From a checkpoint of a small transformer trained on Wikipedia: vocabulary 11818, LayerNorm before each block.
Each number is 128 + 32 x the weight over its row's rms, rounded and kept within 0 to 255. Layers, rows and columns count from 0. Numbers have three digits each. The size before them is the row's rms in percent of the matrix's.

# o: layer 4 attention output (transposed), 704x704, rms 0.117, rows 701-703, columns 640-703
# v: layer 4 attention value, 704x704, rms 0.0627, rows 702-703, columns 640-703
# up: layer 4 MLP up, 2816x704, rms 0.0975, rows 0-97, columns 640-703
# down: layer 4 MLP down (transposed), 2816x704, rms 0.0346, rows 0-96, columns 640-703
o701 096:087124147150112139144183163118152146129137154123111117129167133114115097159110133072142181131095098120141126081147090104110100147124140116092158153099114138139142082107200134170124126079178134
v702 100:118132099171193090108145155103159126120132101059034107162125159101156194120148138146096124141162196072141134115111126159168153150142151127137137076166134147159158105108126101109103119124166075
o702 098:195105154119086153125058097103147144180146110192216144068102117171103091177125138059138144126102084154147137135154121126124133130132149155143114166112151158167168099152106154146119126071139152
v703 103:157134178139098066102086129118119084089102186110110140136146156119136135091095132136130045101152042094160086100071109119108118164111155151134182135102145121193100155101070071133093156112166100
o703 100:072175082123176176165140135130138189131114111145163128131094138162146178170184170115105181189086160152106120126179156140105142120156109098167095143202127075106149040161110127131125065122153145
up0 095:170102142112076140103119222188094099155124129145162134103171100163122122173161077136151130136096119115164125106106136158115166169171148141131147152105113117073115107059096239146126095088091143
down0 094:100108100077158121096075031157133158018142134153034145187138133086091150098140152120085138102195163168118104141103144129153117154132122186126095141119145144172131081139119125117121133158124101
up1 095:151133117174139097110150097153164116122130093152152105141139105167187166109150166166148034155116152198153111087109105114153121108144154166087100116174119111149147126115122107199127118103093065
down1 095:158127139111150194220151087106054107129152084027062099137097171127118147135062189171134164163081139069102108099112123114154149056121167136188183141101117103143107117099156150161105159158101088
up2 097:122131122158166078108164176180082081147162099141136216119124165115038130116110123161125157128177214131088112186113129118159172113138111144133157168091070149155113077100131138102186142130186126
down2 101:137116128165134144105147075128193119122126070125150102153115144098161154183162168064065094185111132059089103179139145128171127127137164146154173166219141130138104084107096168138070139080143155
up3 100:123159175146104104128127081171164145050186118174160150167103170124137110098111097135137144133094111153085115098145053149109133107160131093112108112115169167126130132104058148092060102146136114
down3 101:142172151137130127103126054157095137151101147089120131158159087094143119071123103190130156135086106130164122121161084116155128132139082141099082144111134097123118120143170108154136111110171140
up4 092:100105065157142110187147136140098086167128061164124113083092119113066192055196096129141143106169144109138131111161090103153144156099043085077100136118139095162147083135088132110129149156106134
down4 096:203145105114187136122159138108160113018147125158146181131200146134113138136132143173176198147138158087101129091144090165147168106129118075162178177172124145133121099200148076100146104151168158
up5 104:173097100120066138141126146121151154130119134127112211172126148144127123162132121095122174095069164149131136096175102056147165114171130145128128143134150054175098108158194108099174096067122150
down5 103:116053106168227149088109113091135141128153131072153109158095133050126167187132137080112108129064161149061167090152141021151158130127133115112071140114171106107128050151109105148136105096185101
up6 105:105134168147133099109118164138151121162161087163110137131142119112094150145158110129152100140186187101162145136134116158167118107135128129094136113109148079146115173163119136148135130103168156
down6 104:146110135128143145091162127139069094110171112114069180184072120147125159153119079118107090143139124096176186147168150097128141137089167183134126134152161086067076148155141105107141142139147139
up7 101:127143150126106148210124190140111106107100137148115107124136143160110110144151158105138122099169115088151124118151092138087131093155127121160103096108133125160175083090127107132095118134121082
down7 106:106148167140132062076115114118146175147144135139157079122160128096076106103108096138198153134084150122118066134078063181139154042063065170166169143109116157148172146165096124144148168162200123
up8 102:138088158119083058124104134114098139049121169089118155140099072133170113076127142121079145138159149135138090102110056158168096144120113158130124118172151121228103116160141107132075184130164119
down8 101:161080143136168085202187134196129115138136187139126082189111126133100139119101143108172114150120128092158140115118096145122125116104152098152116095117079097132184110121133160141109114159130145
up9 096:115154080141108168098158157142088000098119187162137149092097090137127165164171102150067151151104142193139126113116130127168105125115083131159105177067155133117116113107141137134127142123150120
down9 089:140144171112189175064192105147147099127145136125086172111134178082115141150116095116127147123131164159190158201145125116115110142187200112086089147171114173108079129188078088138154138127144132
up10 093:157126226079130136119115127140107048136136141116147118143183087152140151152070108193135128162119148111158110108106100149138136110109207105192081132084102129255143137154150158156140106124082118
down10 076:053147117110136135124100155125170153181125092119144136152147218074101146133177128105127185092162105184143120101145174160100146128109092150105167129182110138072101066154184118138097187176119126
up11 096:130129090089124190157117104120128166169130196136124108097116079098126097142130130141169074137098076165185153133157172125135162136153099142171166193158122165143136107081087177124078124153148049
down11 097:168153113117115182084101123122118157109129154161124135191134124117127071138081104135110155147102097095093051166150089097170113122148116141075157171162152046156185132137113078161140177101150137
up12 093:070088139092119110166092100131079119201102130116132169089080111135163177135151085147131122158123124094096172072141168164091213132162174146106057162095133152109146098100129133162125065157132144
down12 096:176113090149142149179182123178140126079148117129088187139125157135147170104145136099085050122128107137132135148090128132118154154072086156140175117096110152150111126186163078128091050109133145
up13 102:152116179147086084093190131137161112074124100135099139142122095112144130123158123119119088079183140124111197098142141095098183106106139129155084097083112093114116103111145123118161111173141157
down13 101:163182075138130080078112107108135150069130133135164074102180117161094149094091132153064113101124136122208141100099143110165130113084159128118129138171127132149086182144140115146158084154152151
up14 108:145135152110102086121053151134161089123135102028163121111072091180136098158131148119149047101192100155123123123110141131125136140113119152116113116150163120141162139111153175140191092094147102
down14 104:168084157125087155092128098136141195133144146096181155135127114119164137077108162087105102142183086141124168158091140153134075084086131121161149107086120117084085084083079180138146063142131125
up15 105:137104128104136157148158152105085135116162149141090119115171195136126102131156109107149146147089142081163129111132146180094149196178139119119173169117107150114194097151133076106159068097187195
down15 112:158116117107155145076078087140128078129161095096090145084151093182110144105104124136125199141114141137105135168123111129129127067136138144146154067055127178116131101204118094118130066098106126
up16 107:092141177131117157142148138115174125113187164130159112124142109163146097151134106108143129092133137172145155111111115177143069033171177130151142138130158052129086105162163150185089087066019092
down16 103:083119235074112132135166130140158121134072123132114099159094152076173115115149136095103129164139134188134093099137136114137126143119103121108133094136134145075141109147153132127140161132078171
up17 098:136154149163125115163120170112113091129130132173141125157126122128118122123136163079163114136142166122162150170083145115121110142169113128105140101071127116116142177086100144125126084145171132
down17 096:161114137168058091109099152117112139138156133152096136135109163133129112093093170099107140188127138200139120162189148151121124138132100076110185164179064185096139155109118140124167114091073152
up18 096:165148173156163121170155126116155123107177193113088154164132152123183070088167116124100157153169100127189137123175133195142117207185122136047202162152145086165133118115146122156115152183142118
down18 095:111111085159149195132065136150103152120122155115069123119167084104093099112165129107148121126100106128128142103104152136123089162098140149140134133060108113070125116110089113126178139124096176
up19 104:151157157142196105204085169148162152106160141119126135148158143109131114030099121142098123168160108129070105115122082131100118161072199125167108112078129115073113128112167158148113155173106099
down19 103:109195105133065080155069127111143143148152221173123181152187060155113174141112128099139158182111171103136109150070131144155146139142151130151123169112109120178166130132137169061144110087114121
up20 107:093072161105079132067062125133119114152169068170080053090060143155160185120174131108151130137126171140081167151135108140167176125101096128128083093168099130112109147128156121117093111188128149
down20 112:113149141075054113168177176147118132151168085149112151118113155139157111136125151148104133151123087156141141131142140146041136115121140160119134160151095138124136092140145050120161098151126124
up21 100:153144138159100068106090112122128176109126075180114154115091138084099136154117127135091112111109099151163145162181180063090171137134154123126132160105157088123115081133096121233130076165084088
down21 094:161234110149090089158126145111130161063140149209191150171147086152105070136102158142142115149074126125155135146071127149156124099074137153128178095116148084140161152041144121101101182155164133
up22 097:136124158157163169092142140137162075178122147080150131091155164128122063123119112084122149117116130067139116157134140135109167201154202137116122157142074123135152123089146143096133180141106148
down22 103:144092115147086132144150131100166122081153086152166120150140154127109102115132142113169215116156146149105141134163119143141150113100112122155159107072121176124109124144099193143110138115095153
up23 099:116141147148111130139089156042105107120182145126128109129067146130137053127070170197105120131136120158113120162093128173126186137162132181095167135077104211132126124137138158090138057162096155
down23 098:117169076109126138119142132108151115114166075145137116090118142100141119149113151120114120123145152171165103150122119113094179148225163146130162145153104198115103099116125131074114158080106140
up24 102:147177049145115090153116199125178107141126168134157189127115119130111140131088150104165185110132162121132110075068166141095125100117179173140156106133122138161157133153143178183128145126126035
down24 103:148101162128081116107153158211103139112122133111113177108112137104110117137134110138128143168136156174149140065128092105112194038131116123105138051172099105117130146094112123137128159116138170
up25 085:200082145117103150116027117172130118106166130144108148142118079084087135106149192118128144131151149056127137123061089134129108133180094128066152192181144135149124133121164150156107142099155180
down25 082:122145142111218105131192130110149159140108159097125111096068159204146081080162111136108161128136117152130162103086104124138161114107068100133138101120167121064146218129137129074169137171146115
up26 107:125168153086084173086138146092155108153106147111145150162179197146153134194151154165117139113068126092186200084173134146153121101143106110107123148122108124097157127154146107209100075112104081
down26 103:137178136067066121155163126171149109058139153190116150177099191083171139114174083085122144114130074171095039178125110096144152149158196191092101121127163113087093068161129146115160161172201108
up27 096:096180007135145115116131136147199089121129184102128120141143168159075082083057149115175130190144133208110106128143167076098161076096173094137108110145123078111146133137130120163148107109080129
down27 094:156147139090123186155115133153093124126071083127124128044153224126149121139136162126101181088121107125184115108076127180119126133088167188157149092161079159132122169107157128168184119161144086
up28 106:127070148124132148144068094085165128154119143165171125161143100130120070141144052135114171133116150141120166156197093144127127102066206171146129156090148138208164126081074150165140089175121171
down28 113:133119114173087146138131131098143100179104093061180094126100137109106137134165157101077156169126114158119071119128122184114077108121064176102171107094091086146149119150145121194116119140131105
up29 086:106157118127110139135153128203101101159134153098139099163150134105130093137132100142147094069090166131177190085098108098172127078085137140114114126084135119128186114132138137138131097103126127
down29 064:121113133150093107094158107077148115186095128176103186129111169171111154124104154134124168156132106117082072193164128170077114155127129127138104104118181165054139088107146118096086173084153120
up30 102:160135152186130192187100160154129159216077138183090098104111168066133163135132126032082132125210119120086171147102154185128133146093156093088194102119144147189143187118099070136104112084125136
down30 106:114149137126121169101120093136122091114113137108123136137127115192097106090116117151078155094160135142101117048150057101132136134152124132142129090085170158107135108116097164173098043091112111
up31 100:097138136144130152160050098102135156091118101140132110068151089204151108081154154159086139114156163114037133132159061148140067121176127142132100134145152156113132122188114119107149150143088108
down31 107:119112145181145144163060124101125116107111112111079115095177115165088168119085194165161177136176161153162185032133119155092114152105077124136154116145098156066104126175132095127151162123074064
up32 104:108106058089101076072098112153126099062114125111102146142110103109096083041120089105162108132147152069149140153108105159167117160151160135120095146132131098150109101147136142074156123145128130
down32 108:114130117099144118136130124150101122114124136152154162174144140205098145101072143128108130103142160079113138137098193164154144165143166116088135118086069193143137083165149163154117180152143146
up33 131:127085124128110149141102145086133098152165127110137070059109076173143150119134064129122125110137162146147169127133132188138072102093126151172118112152132144071124142081213200149116075148080146
down33 134:160182176122156169102114117129121110144123126110056114101155109176102088077108127154149170167099129130115155096110183131129160151161148162194169124134116142038073154112139093163118083140114122
up34 097:125074140156123104192108136075131088121149122132151117139078140056123147091098140143132086081138123079182107129114169130179185155173116105089132092112139160103242146155168077126154189169110113
down34 096:138119128150151104144124107121162153093129088162115156116106096106115195093123135076166182185145157117124163064123168138072121169124102096202105093063130173152133096088183172160106158080149115
up35 101:111093106157160132174079135133106106191122171138108111097153119131131120126114176077118158105148127121089152109192098082158127100104144104163145154114163171089137150145145170107119174115123121
down35 104:150184144186137115124088084098087089140136103161115101095181175167090109085168124087162101112163114125064181153052119127118110148147114171076123082108108103150170153135220128113085159076114119
up36 095:147143143141059156109152143085100131153196184130072090180170087169130142197102129116154161081156097120162179155102123125152084141094129129150073105125120161146128161097109165099131138120143183
down36 094:095153111129160078172141158143158096112184089113166078192089154086139117099213155156051110153093170139052126156110104206207198129127106088096139141098117109087115069133067083114110142136138123
up37 111:189124090111161073116114104132183126141088213126130167108115168107169093085095149076126219093162124113182108150101105174107143097118111157073132167129107111135177127115098117122178042126131148
down37 110:147136095075095097100105130160140121130112173088116122146081116131178121143138170106143174179118125181169070144102138183149138143147137118112089109107119140145066108087150163075141140101152156
up38 096:085097097084097078135161172134097153157197120123179127142062085138165161143179097116162209124132156075138117141143149145154097171141149194124180144151124138132184112135126120186174152136158132
down38 051:044100112176143112069076087074135135126093147120116153174134142173086137071127129130150108152161092169165162119140200146122102098116144118093126098122112118166133138175158122119107188093087099
up39 107:184122137100156097119104127143073131111108125145102145172106102086180154150108161069142130082104101119141142176130140111159101086163049132107105149127125103151148156156121111081118136154161137
down39 108:169112080095117110112156046145103140132127182143086097107151137145112142140141156129094082121099067119115095130125079133131192090109091081127140162175152174132165172083103122137081140091179140
up40 095:122153132131160167085120128173138078096118182112151143110142121102097146089162093168131149140116129128060118123112049161111176125183175172132101092171220174109130173145120123147147093088155152
down40 095:063167142107117161171123112131203061131138178141157110111136193153110146091122111134121149149187165147100117060127086140070148054134115099110109154117153144118120141136158122093084176160111119
up41 088:133084104121133112127096211061076091149149083199094130165129077175165118108176067126182128107152082138157124153147139187109135171149180145161127181113089117014154111125142119114137100158164106
down41 080:153071054137093098118126104109143145126109074117100156168143167097170112117106113077107122113168168188107104078177177092033186140065164084088182138130110141125163147112128104111150179087097149
up42 105:095116103084092102133104174089124138142076161148147150093138120097101080148121104180164100108156089129103181215116144129112065121101105150172102129092165152121130101142098136121157108176161136
down42 108:182122175167147187070099164097122069125083137123125183115081137107109107075118114108141064130120173135135185132109112138081086135134134116155124137171113130128168213122118145143152149078138113
up43 104:083165131127073097117144149110135115140144176117146109115117062138132125131079157111082186159131086109094102058155151117119154163083147130092071143140139165142128127132088143150179125103101125
down43 102:190140113103159135140153179156130172168130150129093152125131150070105062222195053115183110099122146165189139111137090077090165119082095128166101100149119109168117166135142162146120097225164100
up44 085:135133112056175127159096141117111144158131168110116079097127102152154142136119140158090199175111125098140156194212135105157159064132136151134118110151145110151122149094141093103150154112184134
down44 074:145158145059108113187150145128079117134163115117156127170106134135141115136124114107155114168111165160091108120105101151161147130142124128125144083106124143090166152067132119228139167118128115
up45 102:133102114179161196183133129167103127097076125095093167124145138052163158143105140118154151105151143107146138106162111190128180119132149127153112129121176116158139104115139123152124189106121111
down45 106:129194073167125120131134125126153134080102101088137169172140146152149141115122146163075175168172140119091115136142140126108168138154115126146174128122172174129079118151150163186149095163123134
up46 100:124103082197155175123149143168156133115183075065126108077123102115081120079100111208130188127099137156144093146082087129178159078128156156095133113143102049153146180125155109200121114158141163
down46 104:154104134103211135154109114128165120098103135153142120116110084158138139183159137169080136160117137105081171067138119151134121149134113098067102081128098116133160097087138115132136157116147072
up47 092:095119168108132098151114187173067120116145113123085167113175113118173157073168162107124142130127144142188143128124093170161113133145080145118164110130120106156107119053197133153100117182153155
down47 076:071143146156135136096128081142209118117157103144155107099094177096111133115108110152097093137104126128127132101142178120100117135109137184150126146150134150110154144166099126104124163102145103
up48 108:193150175169142135128137148135156133144113187232104093156088046130156099134158110074150152135091184142142094111140142127099067121120120175133113113147106126130109082185054135140179096146163179
down48 105:157135100162105103153134124097140137186201097091087133071076141144163169165151130080136124111138099104110149138126106152091129152144182180109049059161095216206171084136125158133151114168129114
up49 092:147190098142142096203109157142158160081110066145123156080125120091141105081106095112163114142150096109087141162021107176105145101139170184158178163110154130148128146102080109069116129145114186
down49 099:169144158140088068105134087156129124169142133129118117155110117175157128107136133166094118184148136114082137054150140159143114095148138076140150144136110150089144132144153107167096065155140126
up50 099:156096170148178156135119164097145080110100079114122129064165127146128101108125141118123120118166156139147178162073091118171196139123123143150074149188154175059153159136085126077109146169154108
down50 101:091090143140127142109086137215142141103126145194084083066124118153085118110100097129060120089146101175165135113116129138151151093167103114108129092159111121121163078084127204092112115112157132
up51 097:088147117165099128112091211098123108119091127174131111068123121073116133133138151092134157119123105160064071160206112110099118164155138212099165092134115096085089062101105097187175158156098133
down51 091:116074154117154123106102065097181117074115126085108111167140150139125097091155152159136175136110125135088137095090102087109125102109159120183118106147148143126150139149124097170107131114115136
up52 104:153163141158124061134067178168125107129104094147132161163140134116137089130074094099124085130196100104081127107116116134150168117172071084105170143144054032127162141113151132195164094183118116
down52 112:113155085149148119166103111156139049123067143118133172100140141160150176120119177151069107158153092147133081153138158133094092091196132126092183170115096104129060121096185132140167086123161147
up53 110:142108131136100158115117148115145129136195152150121126132091114127156170131161136135118124141070042126106099154169108210150209097113094113093185118137098123091084131189108133103060130119130140
down53 116:113079177134133118070097157168085138117068095104140104148075149120143139125141126121150086122112065054150185153048135211132127104085128116136126143163210130134122120171126112171141125133204143
up54 102:066055154122185133114162154140121152094106124198094157109128098102101068158128136130079112057130128105053140066100168131148092115092159120127142194131172122165158134117146122106126132151142128
down54 096:123106136126142150148173096098095051072139176069135116138120119107151173132119110049150113133122143225178141189147134126142194122136166107133140143129109131111155146159110143114124108162153106
up55 094:135054103127116108205152119165100131127097174046119138106158152163070157134156151149153089147153066122122095117109175132125179150118105100133110145136146096132135097077131176140109142166198145
down55 091:097146198108133155129089089107161094095097103143097127091096151134134184111111088088097194115110071194153119117133152094136074125135105155112076050132128095184170134147082132090122162126120145
up56 102:118127134116161123100133127098165130132162085108111137164135092122136089068120101138118170103102061106124168111125085097137168159106164150109111153113095130156128180121140086145117097139065128
down56 098:152126089070154133183205142146054150161146074109101092142108087062126072135156195109114153136109095115162128174104124137142109105082198124166024157148157111153099123104105114124072117141130143
up57 098:179133073122111103092156111122150123138187115124147139097147081148132101156130140163185146050126122124150130132144105095149158142188092137085116102129098123093125146125131143082154097129150149
down57 088:179158132146125160117134100145153181115089136128191115119129132077079143107115113121100115135129164125165114100104153155103040140141145145104111093151141074152085096145151143182157175064115150
up58 110:137154134103105132153111122126153182169126085163122136125109146124094173082090131097148139128105089149119163072139071183123086214079108183127163171125124125127115137078167168107084149100069202
down58 113:155148113118136133122160148105138135093135105115110144154147106145135113131097160180128149170076124113155190182122187130119118084114126126139164198169114088181144162154130127142103065127124135
up59 093:156166128158144122166121112089153169081126148135090156065093119134136181129105131185139119128098180121141150108124057142132153155146143124131160120154148140144132069179120154131158097177125134
down59 072:112133147135089110112180130142078102129114143154063173189201112122134206117101086151098177139117159125128153158137115163126105107153148137090057143149212122136104139192114134114114118107104133
up60 091:105132119228145131106148111098099087071105145105125098138100072085106107135093091114141128085106111159123167137133093134164132078140093107114114153098126113096147110140081123147129134086138194
down60 093:096183116130128118127119143149155159131075122160113147165088115117086139142111150135133114152131190086170106107081142105170091146135136109140150137136149110060155138129179104174134149165156119
up61 103:190060138121140115179084130102074126083082159135153098132143195078070131195118202084104129097133192204102079158118146119103157120122025201142080101114041160204123155157102143162187189130038119
down61 105:142133116141115162096144098100162106110114182102111125113171133080153150146104126104148134128121142154128193153123109168103096107105099124172200104110109103135169129161076138137086168147081168
up62 093:168137110076128114145130132096168093096128156101141098076145112120135133146158076099091132149064112167146169104086143141089128162132155132194132146114139102140095094040126087135137157139100155
down62 099:140211149136082122185143158163120116162151093164146096107078133149136164048089152124142104116176144145158143134155162095147143130150094173086088146154130113211136178073113183150076164075121147
up63 103:137193161151147083154083179129120149099140139174128118130134088118144121133111141151130209067129145148136132142157109157137149095107121137111142135164134139164125128110142088146186117147107121
down63 106:136105175139110119158081140167092162097065124148117162168142136130145128097088098094075134157122076107153116151155137109109112113107141121119164159141113120145180148151135132110166162151121184
up64 093:127052153079156069116156095134119118065142158147171086132137166069133130128140140123100255125177121150095126136082121119149119103135172112107119130092156090110146139221107115062177098126145132
down64 067:110159166144101143143072129103153130152118059086094142151130111126134135119141138126126116129157114149079092145085128160178157136127109131133138088147126142062098134089117129160152186113141074
up65 088:127171116169118092091104102150149121149107133117066121155157153093165140153081119106139086117139183090150131096067127142160174185132121080128182075106114165125237165150142137150127166139112165
down65 072:069139156162110139105169142114111147139160101102138139101180126134108139161096153155148114234095061111164166116113201206150069136064114129144175104096141123111094138146108078114111130101098095
up66 102:126128066166157136103084085099137122100102076093125094156135135105139137184181116123088129118109129121070144113144136158172098128158142117133148121095130130182127177061148150183114151141106157
down66 104:122107158191101060140079137140128103150122137104108142092148127145143130125140131158086152129172147056178113080148062103143060139177112177091148143158153175144096097165128129137150104083159136
up67 095:121158070162160115103099097095198086173113162117135104063157177177075099132151122160094086106137066069100121143151078133117131122162112097044146135111132173108143077104076120068094165070151217
down67 106:110169104112165160168120099126149139159084132096176129142179122123171128135164171119150139106178139046175205086093119070048140137145142124142157209141129130142131118133107112148160165138106088
up68 101:150137146129134105102066139156114164135170100118086117179109100127176104087138088136100126136052115185113138137112157146114159150168108108082145110159128107106226141160135081174175082106143093
down68 091:115101123071102101101138141123111139126124089111160141158132097079136107140061168120110115072098148119172120106095177133061168160182114180138138132177161192088115089071141102107120103173129138
up69 099:143168145108134112142123117154113158174138176185105086133198129127127129161138116144116128172096142133143086071124061071118101183115181120072078170124166150175136102159196155165150126122100036
down69 096:127103133123136100132167045141121184147136165134135147210090104166077127113192178089134124154111161101164087164105085119110135130112130136142173089127094107098092120207103191192138096154116126
up70 088:093130136091121169124102079105127110102125058134167158160139129166064126135129161157144137158111101132130116076104135158152109147126077106162166155118119153094117205163115152112127112098143122
down70 063:143101133102082116163125166127121121117081180090139104165041170173184181139113035131153131131176143139136144113153155114071122093128134149068128104112107108168190154141129074159115189097094101
up71 101:133150079101122110163134143098122125099169123128140178079164079109178095157149108151119111089144153090159138165145135106141108193116133191146072130081110150142103117102177082179099135175106107
down71 106:118131173148068137152095181112158169175145163126133158122168166133123115114108152141166069173109120117114179170146193137182082148090108093198144072145072140116068158154142120152102153137116117
up72 095:081165141096155105099067175099116113110105136082091145145176143148136102186125151097084074140096160111147159202096107147129154120101124113098144134123161156078130111106163080095149113175189143
down72 098:101111143162101089090125139117139114100144111153173104172109151150164111126140081145119111117108118144172115103166202106124085055120097159177122140103129169120071117111105134134153138120093129
up73 103:126058114086147192098142094097152118117088111127173104120159127118087105157121076097130137133153112155120133070178077149166126126123125147122107105119088142162116126108217165088100162087166194
down73 103:132088130126084121136167075101147166170111066157133108133172121103126134198154058149087098134155155120081089121159187077124137186138071117143111113042094167129095053148134081153092144162149128
up74 102:155104164135131121118173134098155100112156090163113148129088146112098142110080070086096120125097132164159148132071127104076151194079145115238145103107120161088097094137148075153151065097162152
down74 100:155148132147123135140178154110126137151105074096132131129118118119134091136123147088148050132094142157172178145131153154139141115153194196130110103102140126161124109141088139200134161168148097
up75 104:105154157115097130184125130118141140172130135076103100176060143114098150172109096132120152114149114114116131120158088098091081094102117119095151158168141145126120095080158035121148155140157080
down75 106:131140113109116090110142147114140132132125114152130113137143090066153164143171121104195121097119204169146141142040156191104096141132135117156158116122140072105187128053163136163148129063170161
up76 097:136172187112098142170091141142131105037146125131130110139140115081161101117090120139218122137110119163210148129127106132117136124109145108133157083161155133160143109152146117146161139123115151
down76 089:070104148128096116123101112126119084163090115033166163104111173161083143157138103146091109192164133199134143103121112179080095126140114103154091159148122075094096106206117099131101097113105173
up77 101:127145115135090167118083134100131176112138034140116071050113153104133042178161120125128111159149167120145181135153166123099084099139092080073151127091108094107153119117094102129136147117137115
down77 101:151069141141181090082134079166150153101091164107126135198126107116104105125047122168112181083130105080164083191108088108146112116111118108090125138118151150088142107122144081120162089125108178
up78 102:106089102078127182136103123161162074099176110085133174148176103131091180137114098144111129112145119186164101072133140149093070125140142122112085147163118097103113093113136098087103140122108141
down78 103:112138101114165055156108163172055139121150115166156176115126145075135175151118142135142086087121093116130143110113152180097119142179150178146128090108182099100125160126129183075066153120080075
up79 093:106146101113159129134160100131150118091080097091137123123124122089113169128142124145138056146105148166186133123075101128194138150099139119192094114062144129145157150119138127072115093163117126
down79 100:123091140112171135129146083135190171157163152093169137137160094153137112113160154155113096143156098132115091135101130091073089184107191192190140071176154173138127102096096112100128135103088130
up80 113:164112160169173095142090142137134157148103133146180094104118162159123151133103092127134126134134130191117105133143177162160122118179148126136171149163167187120104121114092099145080154153160161
down80 137:186113069165139091137103056200143147117155123122136145123169128150110113159090128079153131158180139133082195164110139087164083166094076119096174150166169160123157097095122138088128183074078163
up81 103:141155110165121070179108176137096124111106076147109062164052145068093152130159105167100074057176175151142097154117119120125137107111158113138109105096086127137137129173105157129119173129117134
down81 103:131124167150160137159120114090142124126162118098164181088158132172139188100103132143169179142125100172126179099101132162143065171145160134125085155155145132113125177152141125154138139095100115
up82 101:065135120193111122162077137096122130161069086158061121120103177180127142107160158139153094086120125160093072108138133115170086165163163098152112071111172193134142177103159113134173178094112102
down82 102:141099145119155161139128083181129115108124102153132103087130167091156132129114159152118111162154100132126153105133135088100182165185070101132086154122184104121140137099167091127066084055137168
up83 101:079136133128086106178101101100084085119117128119158162114132152098167164110145132147167141123076128140178202102162120096131161186173139090176160167131101145177135164114122114147116107094089142
down83 096:119092224088093090145111172100161159157109131171162129166150135138108136104139200108100126124098090147082086119111136075085187187108138102150175134152143145113158088163138109102127169119095143
up84 090:127101167150105125096176177135107147174119178138109120091136181108149130089092111075141118120121173111086141151201170151096147165110136119142160119160089111149098095191124143101142176161134061
down84 077:141136137098119058113112117160144139119101101091125132151143078169119118184134087097118124153111175162120131144115165160097094144150081218110122159078149186112152065123079077149115086082149180
up85 104:144068150176147096134087146120133141103105100104167083077137112126092151162139143139134130102113085124077165186088133153129143104138123149114128152157098094143144111190110085103135140100202194
down85 112:076174165087126144205085105071196130111060142110103090142161073099107126129093070154194092148147070103076135199072179163098116095133170141148095109091102151116117088162126118092084184129136107
up86 117:128150109134146125080094141086155026117129137070146115097159139160116101162171143105130120094156089167180174075155081070142132113100156065129148123152113081126086171100108153100043083115091120
down86 120:095119065155100201150144145098216080118092171163162167069144131148084120116116133158216135125132096110113103111177103172068121120169113141086086143128111121133153119172084098138152183100146138
up87 098:118159114171141106154160158174129082122115153121128134115154096135176122102093108098169182118143119196134158114164096117215123100185208092136169200148133140090067086141153152146121133093075201
down87 095:083117127091078110110121051123070167162065114125101182110091140121165143113126163104188139148100131159187198145132101144074128145145105075095107145127160177081087171152094112164174141146115147
up88 113:169112086147125105110098153114054116097107105101109102142140190123101111075173124098049102071145142112077164103138145110149144082161122102103142117139095173190166122117154128145114103132066120
down88 118:093111096112134105087112123078114136103084117107122135110146153117078183122146142106106089118112119130122166163186194150050151183143135176101205123153103086162093091113154172153149149163105142
up89 096:123054109105126164159125124089091191120117132122148126105103123128164144109130094175091159124084043139157184084126163154127086129099173089096179075210160073100095086096078146122173124180104152
down89 106:125118181136170160126141176100072119132140095172143088103085066124162136120158168137146156158089119116111141081111120133161071113137124088133132120095139121191093138099109054057184100081164070
up90 095:084185140077142096170097113112150174177140163104105155169121135081120124080146096102121137118129128165112103103089103104163119133090117120082093118125148119104102130194152106103110062174123137
down90 103:130095095124128135162098171114175154126076149148130137094127129163125155119080118119080129142183161120153044099127132115126097121090168137118137106175143128179085126139117105143142105087136147
up91 105:119174131136142148053071158117108160102101140189084153143163115128094128129147142146157100085070085134123124129128140104138121081076155120187108141187080167114139135088034136203156119127123065
down91 101:138134157129112146185148111177126085122135122099164129182162118136134130093132157161112140154175077141167091092141118153095138145067115106158161153112100158082153127196139069119153109146137132
up92 104:083113132097140104164146113186131115192151128118164146164118127067160112134230181121106166101166102110142189156135112064124172109154103105145117127143105092156114129131131164158159191133175165
down92 112:139130163122080126122110128140166087139172102126112128145134064186109170142083175129125131096143145148112193186117124106138084120094115111173140114128135116106122102088104140104103124100115108
up93 101:126145155108134159144058112114147155142072053119168135139099127060147111112045152151164114125152133121169181119163118132129138141138109108142155142073113051134147173134143126126170138139087177
down93 096:047110164150126066064143167152172156134133123139082114117170110098090180118194057086074118131255118067108106090101118141118151185186147105089169080126113134091096141128134139148121153162141101
up94 103:133120129157160102156164128161116186074079090143161144102141135117120141088130144152134082103109179148136137117058129080153142114154135075144118191136033094153120142160091112193087137130122114
down94 098:149074174129077103161137144142170131103128108142143220092124122159124080020083142129152150141156078146157091141146108141130160112151179142177113049165155144088169173143138086124146126070083119
up95 096:097120132182135119160108149117128123108108094130111125151091211159174096156084147072145112114068132122136102149148094111144082128178147102101164145062165116129178106103100096108215110178087159
down95 090:119080172158126108175087109153149117105127084156118204037127052161141213147159182185179135070116158110135186160200181139137203138169126132161131112134096072068095143102146134171135086080093102
up96 102:158124125112135179093174139146162151189140134110093142125139185212196164138141134129111100145128167121176111145149107128167126159125141138153134147168115141155163104173128103139164165087148163
down96 100:149189156128105070155174104171083089079099067155108128175122092142152108136097154152106142068154131127098143199099103057128123178106069199147178167159158118078137147077110121116172109184184125
up97 090:096165110125132123069117132071100112120076136188103118143164112114187077136142079138060171054132103146150145060083097129126067089070194143154078119155103150149132101148110120179167134123093171